config = dict(
    n_kv_head=2,
    norm_eps=1e-06,
    qk_norm=False,
    tie_embeddings=False,
    parallel_block=False,
    init_std_o=0.00611,
    grad_clip=2.0,
    final_lr_fraction=0.1,
    batch_tokens=65536,
    doc_mask=True,
)
Each number is 200 + 20 x the weight over its row's rms, rounded and kept within 0 to 999. Layers, rows and columns count from 0. The size before them is the row's rms in percent of the matrix's.

# layer 4 MLP down (transposed), 832x320, rms 0.0367, rows 656-672, columns 256-319
103,183,217,180,174,212,184,225,216,195,199,208,255,226,188,175,196,167,195,197,187,206,211,189,244,220,187,229,188,198,196,177,209,189,191,232,239,239,188,183,206,196,220,219,189,228,231,209,197,198,207,185,198,199,197,207,163,183,206,195,222,183,207,183,196
102,193,155,162,188,199,174,212,187,193,198,237,201,219,229,232,209,207,205,195,203,185,195,193,182,205,201,173,196,220,188,192,211,213,180,191,269,196,222,164,180,220,205,233,225,177,228,218,205,214,186,192,204,205,189,200,218,197,198,246,215,206,220,179,191
100,188,229,208,178,225,202,181,172,224,220,177,216,216,185,205,193,225,177,227,201,190,219,165,182,211,197,166,195,195,208,223,212,186,204,196,172,196,205,193,196,185,174,183,187,217,202,199,233,205,182,218,216,179,228,217,208,196,218,195,195,170,191,184,188
099,183,197,189,225,187,215,172,204,166,212,183,185,204,204,191,239,185,186,218,201,215,202,181,190,237,230,194,185,184,196,221,200,198,182,199,188,226,201,193,203,199,212,206,195,192,218,225,202,197,226,213,192,238,194,193,198,183,181,179,198,186,164,204,197
101,229,212,160,189,207,200,159,224,206,185,205,198,182,225,161,229,196,191,182,202,186,196,215,186,231,177,217,205,223,169,147,199,256,190,196,177,236,209,217,193,200,200,184,188,193,222,208,182,189,176,227,191,203,181,159,186,216,172,211,209,205,228,186,217
101,236,181,211,219,174,179,171,193,206,168,231,219,217,171,180,204,204,227,229,228,210,179,215,218,149,203,195,200,196,203,191,225,202,179,178,160,214,212,179,168,159,189,226,184,188,189,217,201,189,213,213,173,208,216,223,185,236,202,196,182,212,197,210,185
097,212,182,218,186,195,197,165,155,188,200,238,219,208,171,209,221,232,177,190,217,190,190,204,186,190,193,228,186,186,218,162,208,196,193,171,196,188,231,192,207,181,219,226,180,185,208,174,181,221,220,254,209,156,213,199,208,193,204,219,206,243,222,187,219
104,190,196,223,196,157,189,208,188,221,205,187,207,218,187,188,207,212,179,181,211,190,227,228,230,188,197,186,198,183,178,202,212,205,194,201,224,205,203,217,214,197,209,241,180,209,219,215,219,169,211,220,203,241,213,195,190,178,166,158,211,220,193,202,204
099,169,206,206,214,191,206,215,172,187,194,179,185,195,248,203,216,191,224,222,194,184,188,170,205,211,213,232,180,184,195,202,190,192,165,175,231,227,200,180,219,194,215,223,192,209,177,219,207,192,180,171,200,206,226,209,230,220,226,208,192,207,194,199,196
098,194,211,237,214,202,195,205,211,200,211,199,195,217,219,160,179,226,222,189,167,210,199,180,202,199,217,223,173,225,196,181,227,204,184,174,175,212,191,209,209,183,217,187,153,175,201,211,179,205,157,174,221,194,202,221,207,196,193,179,189,173,205,176,171
100,186,201,215,202,194,172,188,220,237,195,200,198,160,234,153,204,246,217,183,190,204,199,184,186,216,224,188,187,194,190,202,209,177,230,189,190,222,196,231,249,188,202,226,209,190,214,190,191,230,180,180,221,209,182,240,223,191,174,193,186,167,206,219,205
102,219,211,187,205,181,214,184,232,193,200,187,236,182,181,168,176,149,238,206,175,201,212,214,174,191,210,240,207,184,217,213,229,181,194,192,180,215,202,202,219,175,193,209,187,221,196,209,193,205,188,196,204,205,163,204,192,189,198,198,231,198,205,171,222
097,200,252,233,179,207,205,204,183,199,219,214,185,234,222,223,197,216,200,201,202,202,203,196,202,165,189,212,231,206,228,185,188,229,208,186,220,194,230,184,154,227,159,197,192,200,205,206,197,181,194,175,231,186,156,182,216,188,204,219,181,176,240,210,207
104,177,195,179,224,176,187,172,240,212,224,200,184,186,213,225,201,187,168,175,179,175,209,209,181,182,173,214,211,181,201,231,198,165,215,242,220,189,190,207,202,189,182,186,189,186,185,201,174,193,198,205,244,178,179,217,181,233,206,227,181,225,198,212,197
100,194,194,219,220,176,193,168,223,200,220,178,209,217,201,201,198,185,224,225,155,162,200,178,242,200,225,180,207,199,175,216,202,231,154,242,213,209,215,181,169,200,214,208,178,210,227,175,191,201,183,207,182,194,175,186,179,187,212,204,230,244,200,205,182
106,188,214,207,186,206,208,190,215,186,210,206,237,180,223,163,215,210,166,196,193,187,214,232,194,215,206,198,178,171,216,231,214,214,205,216,208,215,229,194,209,228,185,191,224,158,221,165,175,184,215,176,221,217,177,183,175,201,179,182,225,202,221,189,214
095,219,212,234,162,210,217,197,179,210,181,190,197,239,211,199,200,208,162,193,199,201,193,197,207,201,205,154,193,195,229,191,164,206,190,207,148,232,208,164,199,220,154,213,207,167,175,220,198,228,188,203,205,194,191,205,198,217,175,196,223,195,182,201,207
# layer 4 MLP gate, 832x320, rms 0.0458, rows 657-673, columns 256-319
098,193,230,203,198,205,176,226,225,169,208,220,160,220,187,221,204,204,208,221,202,204,231,212,183,232,178,186,191,189,184,183,225,215,193,191,204,208,191,201,224,185,214,170,194,192,205,209,199,199,168,175,225,202,195,212,210,165,172,187,236,216,226,175,184
098,164,213,206,233,210,187,197,203,204,177,196,237,194,217,183,165,172,225,198,205,171,202,176,212,223,203,211,229,152,193,220,214,192,153,215,187,168,195,195,183,216,201,230,177,198,201,179,204,178,179,192,196,192,180,187,161,223,206,233,166,197,205,192,193
098,165,200,202,229,224,216,210,244,195,211,177,194,183,201,226,224,195,158,187,223,230,211,169,201,200,233,206,187,154,208,212,221,179,195,227,182,223,155,217,169,157,232,208,189,177,160,219,203,247,200,211,189,217,206,182,159,206,168,170,178,191,204,200,180
102,216,193,206,192,213,211,188,217,190,182,219,206,183,197,224,202,183,174,186,196,208,198,216,186,193,222,232,219,206,223,209,217,203,193,196,219,198,241,224,182,176,179,186,212,196,219,209,195,205,198,183,230,181,194,212,196,229,183,196,155,222,171,240,207
095,211,225,179,180,241,186,180,163,185,212,214,183,217,195,200,199,168,217,238,206,223,233,170,241,185,226,215,213,204,185,218,181,244,188,216,192,228,191,182,172,174,202,229,212,228,206,184,226,250,180,163,207,200,203,223,177,184,217,189,194,210,216,198,182
098,166,199,178,234,168,213,227,188,178,207,203,204,194,224,182,230,171,183,198,206,236,210,206,190,202,202,184,214,208,194,192,239,215,207,208,177,203,199,192,203,189,164,223,199,178,204,192,194,177,178,206,180,183,199,183,190,199,219,220,205,184,226,221,173
114,194,219,194,283,229,238,195,237,189,196,190,204,201,217,201,213,197,207,191,223,190,192,204,179,215,179,217,206,210,223,175,172,211,213,217,163,188,186,218,191,186,193,198,189,192,206,188,188,188,198,193,203,214,191,229,178,181,176,229,179,224,218,205,213
097,221,187,208,239,249,199,196,207,205,218,185,179,176,199,220,235,184,207,181,187,211,198,199,216,200,214,225,189,210,185,166,172,207,203,182,221,209,207,160,233,226,231,220,180,180,208,200,189,220,194,159,234,214,213,198,195,182,196,168,212,219,197,227,247
098,204,174,222,206,185,196,218,186,167,166,209,209,175,181,223,221,174,201,194,194,203,207,167,219,223,229,189,180,173,186,215,203,187,216,176,200,179,186,194,191,197,185,217,223,213,177,197,203,168,178,203,192,210,180,237,203,175,182,213,210,173,213,199,213
103,177,232,195,238,214,212,214,207,190,187,207,195,166,194,215,167,189,190,185,193,167,208,234,196,188,208,219,195,210,187,200,235,196,212,180,193,172,205,211,194,157,204,157,195,184,211,206,206,167,200,217,188,175,187,203,188,195,209,229,195,240,186,182,203
106,191,169,213,209,195,203,196,201,172,196,171,189,152,208,213,173,196,212,207,181,177,228,233,207,226,193,214,183,173,191,177,171,180,217,177,214,160,182,191,205,201,187,204,200,200,216,175,206,198,204,193,220,187,214,220,200,183,176,211,190,192,206,214,165
093,232,190,202,193,209,238,167,189,197,199,207,186,194,215,189,234,183,215,179,217,192,204,206,221,191,193,216,155,207,219,242,185,194,183,209,190,216,190,172,199,203,205,225,207,155,213,218,169,207,241,222,244,211,179,193,199,169,209,166,203,208,192,214,193
104,157,183,190,192,209,220,203,232,209,211,196,234,192,234,203,222,193,176,209,217,176,153,206,198,199,234,236,222,193,185,224,250,159,202,225,193,193,188,225,243,198,183,189,230,186,206,172,224,202,201,224,209,174,196,198,196,238,204,217,166,206,237,227,203
096,188,218,219,236,202,194,192,199,203,232,159,211,205,177,180,226,187,191,188,226,193,218,200,190,192,181,243,215,200,185,224,197,207,151,207,189,218,186,193,191,169,198,232,166,169,249,213,231,207,187,192,200,192,188,201,175,175,209,185,211,235,230,183,239
105,201,199,186,200,220,215,189,195,211,213,176,213,188,202,189,187,200,180,175,209,197,204,234,170,198,228,235,195,200,170,221,194,198,197,199,195,233,228,205,245,217,199,188,168,187,225,192,183,211,161,197,190,255,193,180,193,168,197,177,187,193,208,208,211
097,197,205,175,216,188,175,210,227,212,213,221,224,214,166,205,201,158,188,198,188,210,177,219,196,160,161,179,184,214,184,233,261,174,196,185,218,203,217,232,188,200,214,197,182,202,171,145,179,191,209,206,181,193,198,175,182,177,221,238,218,209,219,210,207
104,211,219,241,189,195,223,204,215,194,206,210,216,209,200,211,206,212,187,221,171,222,202,204,213,252,248,216,184,226,179,248,202,201,205,193,230,174,215,195,226,182,200,211,213,206,178,201,205,217,184,233,216,198,182,175,186,211,193,192,192,184,186,202,211
# layer 4 MLP up, 832x320, rms 0.0441, rows 657-673, columns 256-319
105,175,193,241,172,199,200,173,190,169,193,180,210,187,212,173,190,152,238,173,202,209,224,202,221,203,174,201,207,186,173,237,220,189,220,154,186,240,194,196,221,210,224,233,209,241,172,229,183,194,215,215,212,177,212,185,173,222,208,173,178,195,232,212,211
099,204,192,230,209,189,194,193,185,214,191,154,202,207,212,201,204,181,177,204,182,200,201,192,183,198,216,182,186,194,182,214,204,201,231,225,229,178,205,188,202,210,215,213,180,195,192,237,231,222,192,211,227,181,168,242,202,167,197,188,210,173,203,182,185
096,178,197,169,161,206,200,166,205,202,192,178,183,237,193,212,215,199,221,220,185,217,184,205,208,195,245,198,204,195,170,232,187,211,186,169,241,200,208,172,254,189,208,204,169,165,232,185,240,196,212,181,226,234,181,177,190,180,221,218,210,168,200,208,176
102,222,173,150,212,240,186,176,205,226,173,196,178,168,197,190,192,181,205,205,194,193,220,209,236,190,201,224,213,211,218,158,199,197,181,214,201,193,209,187,148,202,196,186,189,169,190,204,174,196,186,158,182,171,195,184,239,203,183,195,171,203,176,244,203
098,215,185,219,192,220,162,200,219,187,194,174,187,180,194,222,183,216,221,209,176,206,173,211,225,234,222,214,189,193,165,194,191,179,222,225,195,220,200,195,196,196,215,212,199,222,254,179,186,222,231,182,187,200,207,193,210,204,198,197,216,201,185,208,195
094,235,182,210,171,239,189,185,167,172,170,214,207,226,209,179,209,226,209,204,206,236,182,220,202,191,194,193,204,198,221,136,201,179,184,221,187,181,192,181,187,199,178,211,206,161,239,220,187,169,178,237,190,198,242,186,218,229,193,206,227,224,231,212,203
109,189,173,193,181,208,181,248,190,226,183,178,209,197,201,167,175,222,173,201,202,183,194,220,225,212,198,203,166,177,155,219,239,171,225,217,208,182,197,201,219,188,165,191,180,218,246,228,201,196,205,186,220,219,201,166,209,192,199,180,203,192,190,205,224
093,233,179,222,170,170,180,193,183,170,206,171,173,186,193,196,217,229,165,198,213,191,188,236,181,199,187,198,198,194,164,202,190,167,192,210,173,193,195,194,187,198,224,193,199,160,203,196,216,221,204,195,208,200,158,192,187,223,176,192,177,174,221,179,184
095,219,186,211,177,231,223,171,203,200,194,194,233,211,202,212,204,195,222,207,208,188,210,183,207,208,172,194,213,203,217,209,189,189,189,197,193,207,200,228,187,186,196,200,176,216,221,179,185,173,214,195,175,185,205,177,200,217,207,185,199,206,233,204,178
108,215,209,205,167,181,173,184,188,194,188,182,185,241,200,192,226,227,213,201,166,237,194,184,195,223,180,197,202,224,200,194,214,195,229,203,176,223,221,195,214,186,182,236,194,249,229,195,208,221,205,177,198,207,197,217,215,207,167,177,180,159,182,225,192
106,205,224,214,213,210,174,225,199,237,210,236,217,213,142,218,210,235,194,189,199,211,178,186,208,170,161,202,205,234,213,232,205,203,166,223,167,212,188,222,196,183,183,213,181,195,191,178,236,205,189,206,174,211,174,179,252,196,237,199,226,172,184,198,229
099,182,191,205,181,156,225,177,236,204,213,239,234,226,221,227,168,180,208,238,214,193,224,179,155,210,164,197,178,209,173,220,159,229,213,200,200,178,210,187,202,221,198,210,188,156,223,232,177,199,169,221,164,207,202,190,204,220,236,190,203,207,211,198,184
103,200,191,211,239,170,207,174,179,184,232,190,210,213,191,239,172,203,203,200,172,197,195,199,172,217,177,209,219,180,195,190,199,200,188,199,180,197,232,169,158,232,188,194,203,198,212,194,195,178,204,213,241,192,155,182,171,205,212,199,224,225,198,198,205
097,188,222,181,229,204,201,184,220,192,233,186,219,218,207,210,197,161,222,197,236,200,190,206,210,198,210,169,155,213,219,182,168,196,132,213,178,223,233,207,196,224,184,201,204,182,196,220,206,184,179,207,227,186,171,197,208,199,202,207,191,206,217,208,193
108,183,222,238,197,202,214,193,159,195,178,213,217,193,196,159,176,201,170,191,216,192,184,199,179,205,179,250,174,209,206,209,233,165,208,183,220,239,224,192,182,208,224,181,188,174,218,196,193,192,195,198,197,207,153,232,203,243,197,195,210,188,187,172,157
095,239,217,234,183,194,188,222,221,227,180,187,168,203,179,220,211,203,191,205,197,199,204,216,212,193,188,205,190,195,186,200,195,198,200,197,206,194,207,208,201,204,179,190,195,188,210,209,166,226,206,258,190,205,169,182,200,183,223,234,210,215,203,225,179
098,206,180,221,208,189,206,200,227,183,187,225,196,194,211,191,245,217,217,238,215,229,191,240,210,212,220,214,201,231,186,192,208,217,193,181,217,228,184,179,196,242,186,226,228,192,172,230,199,232,154,184,235,186,193,175,235,187,219,186,215,199,208,181,208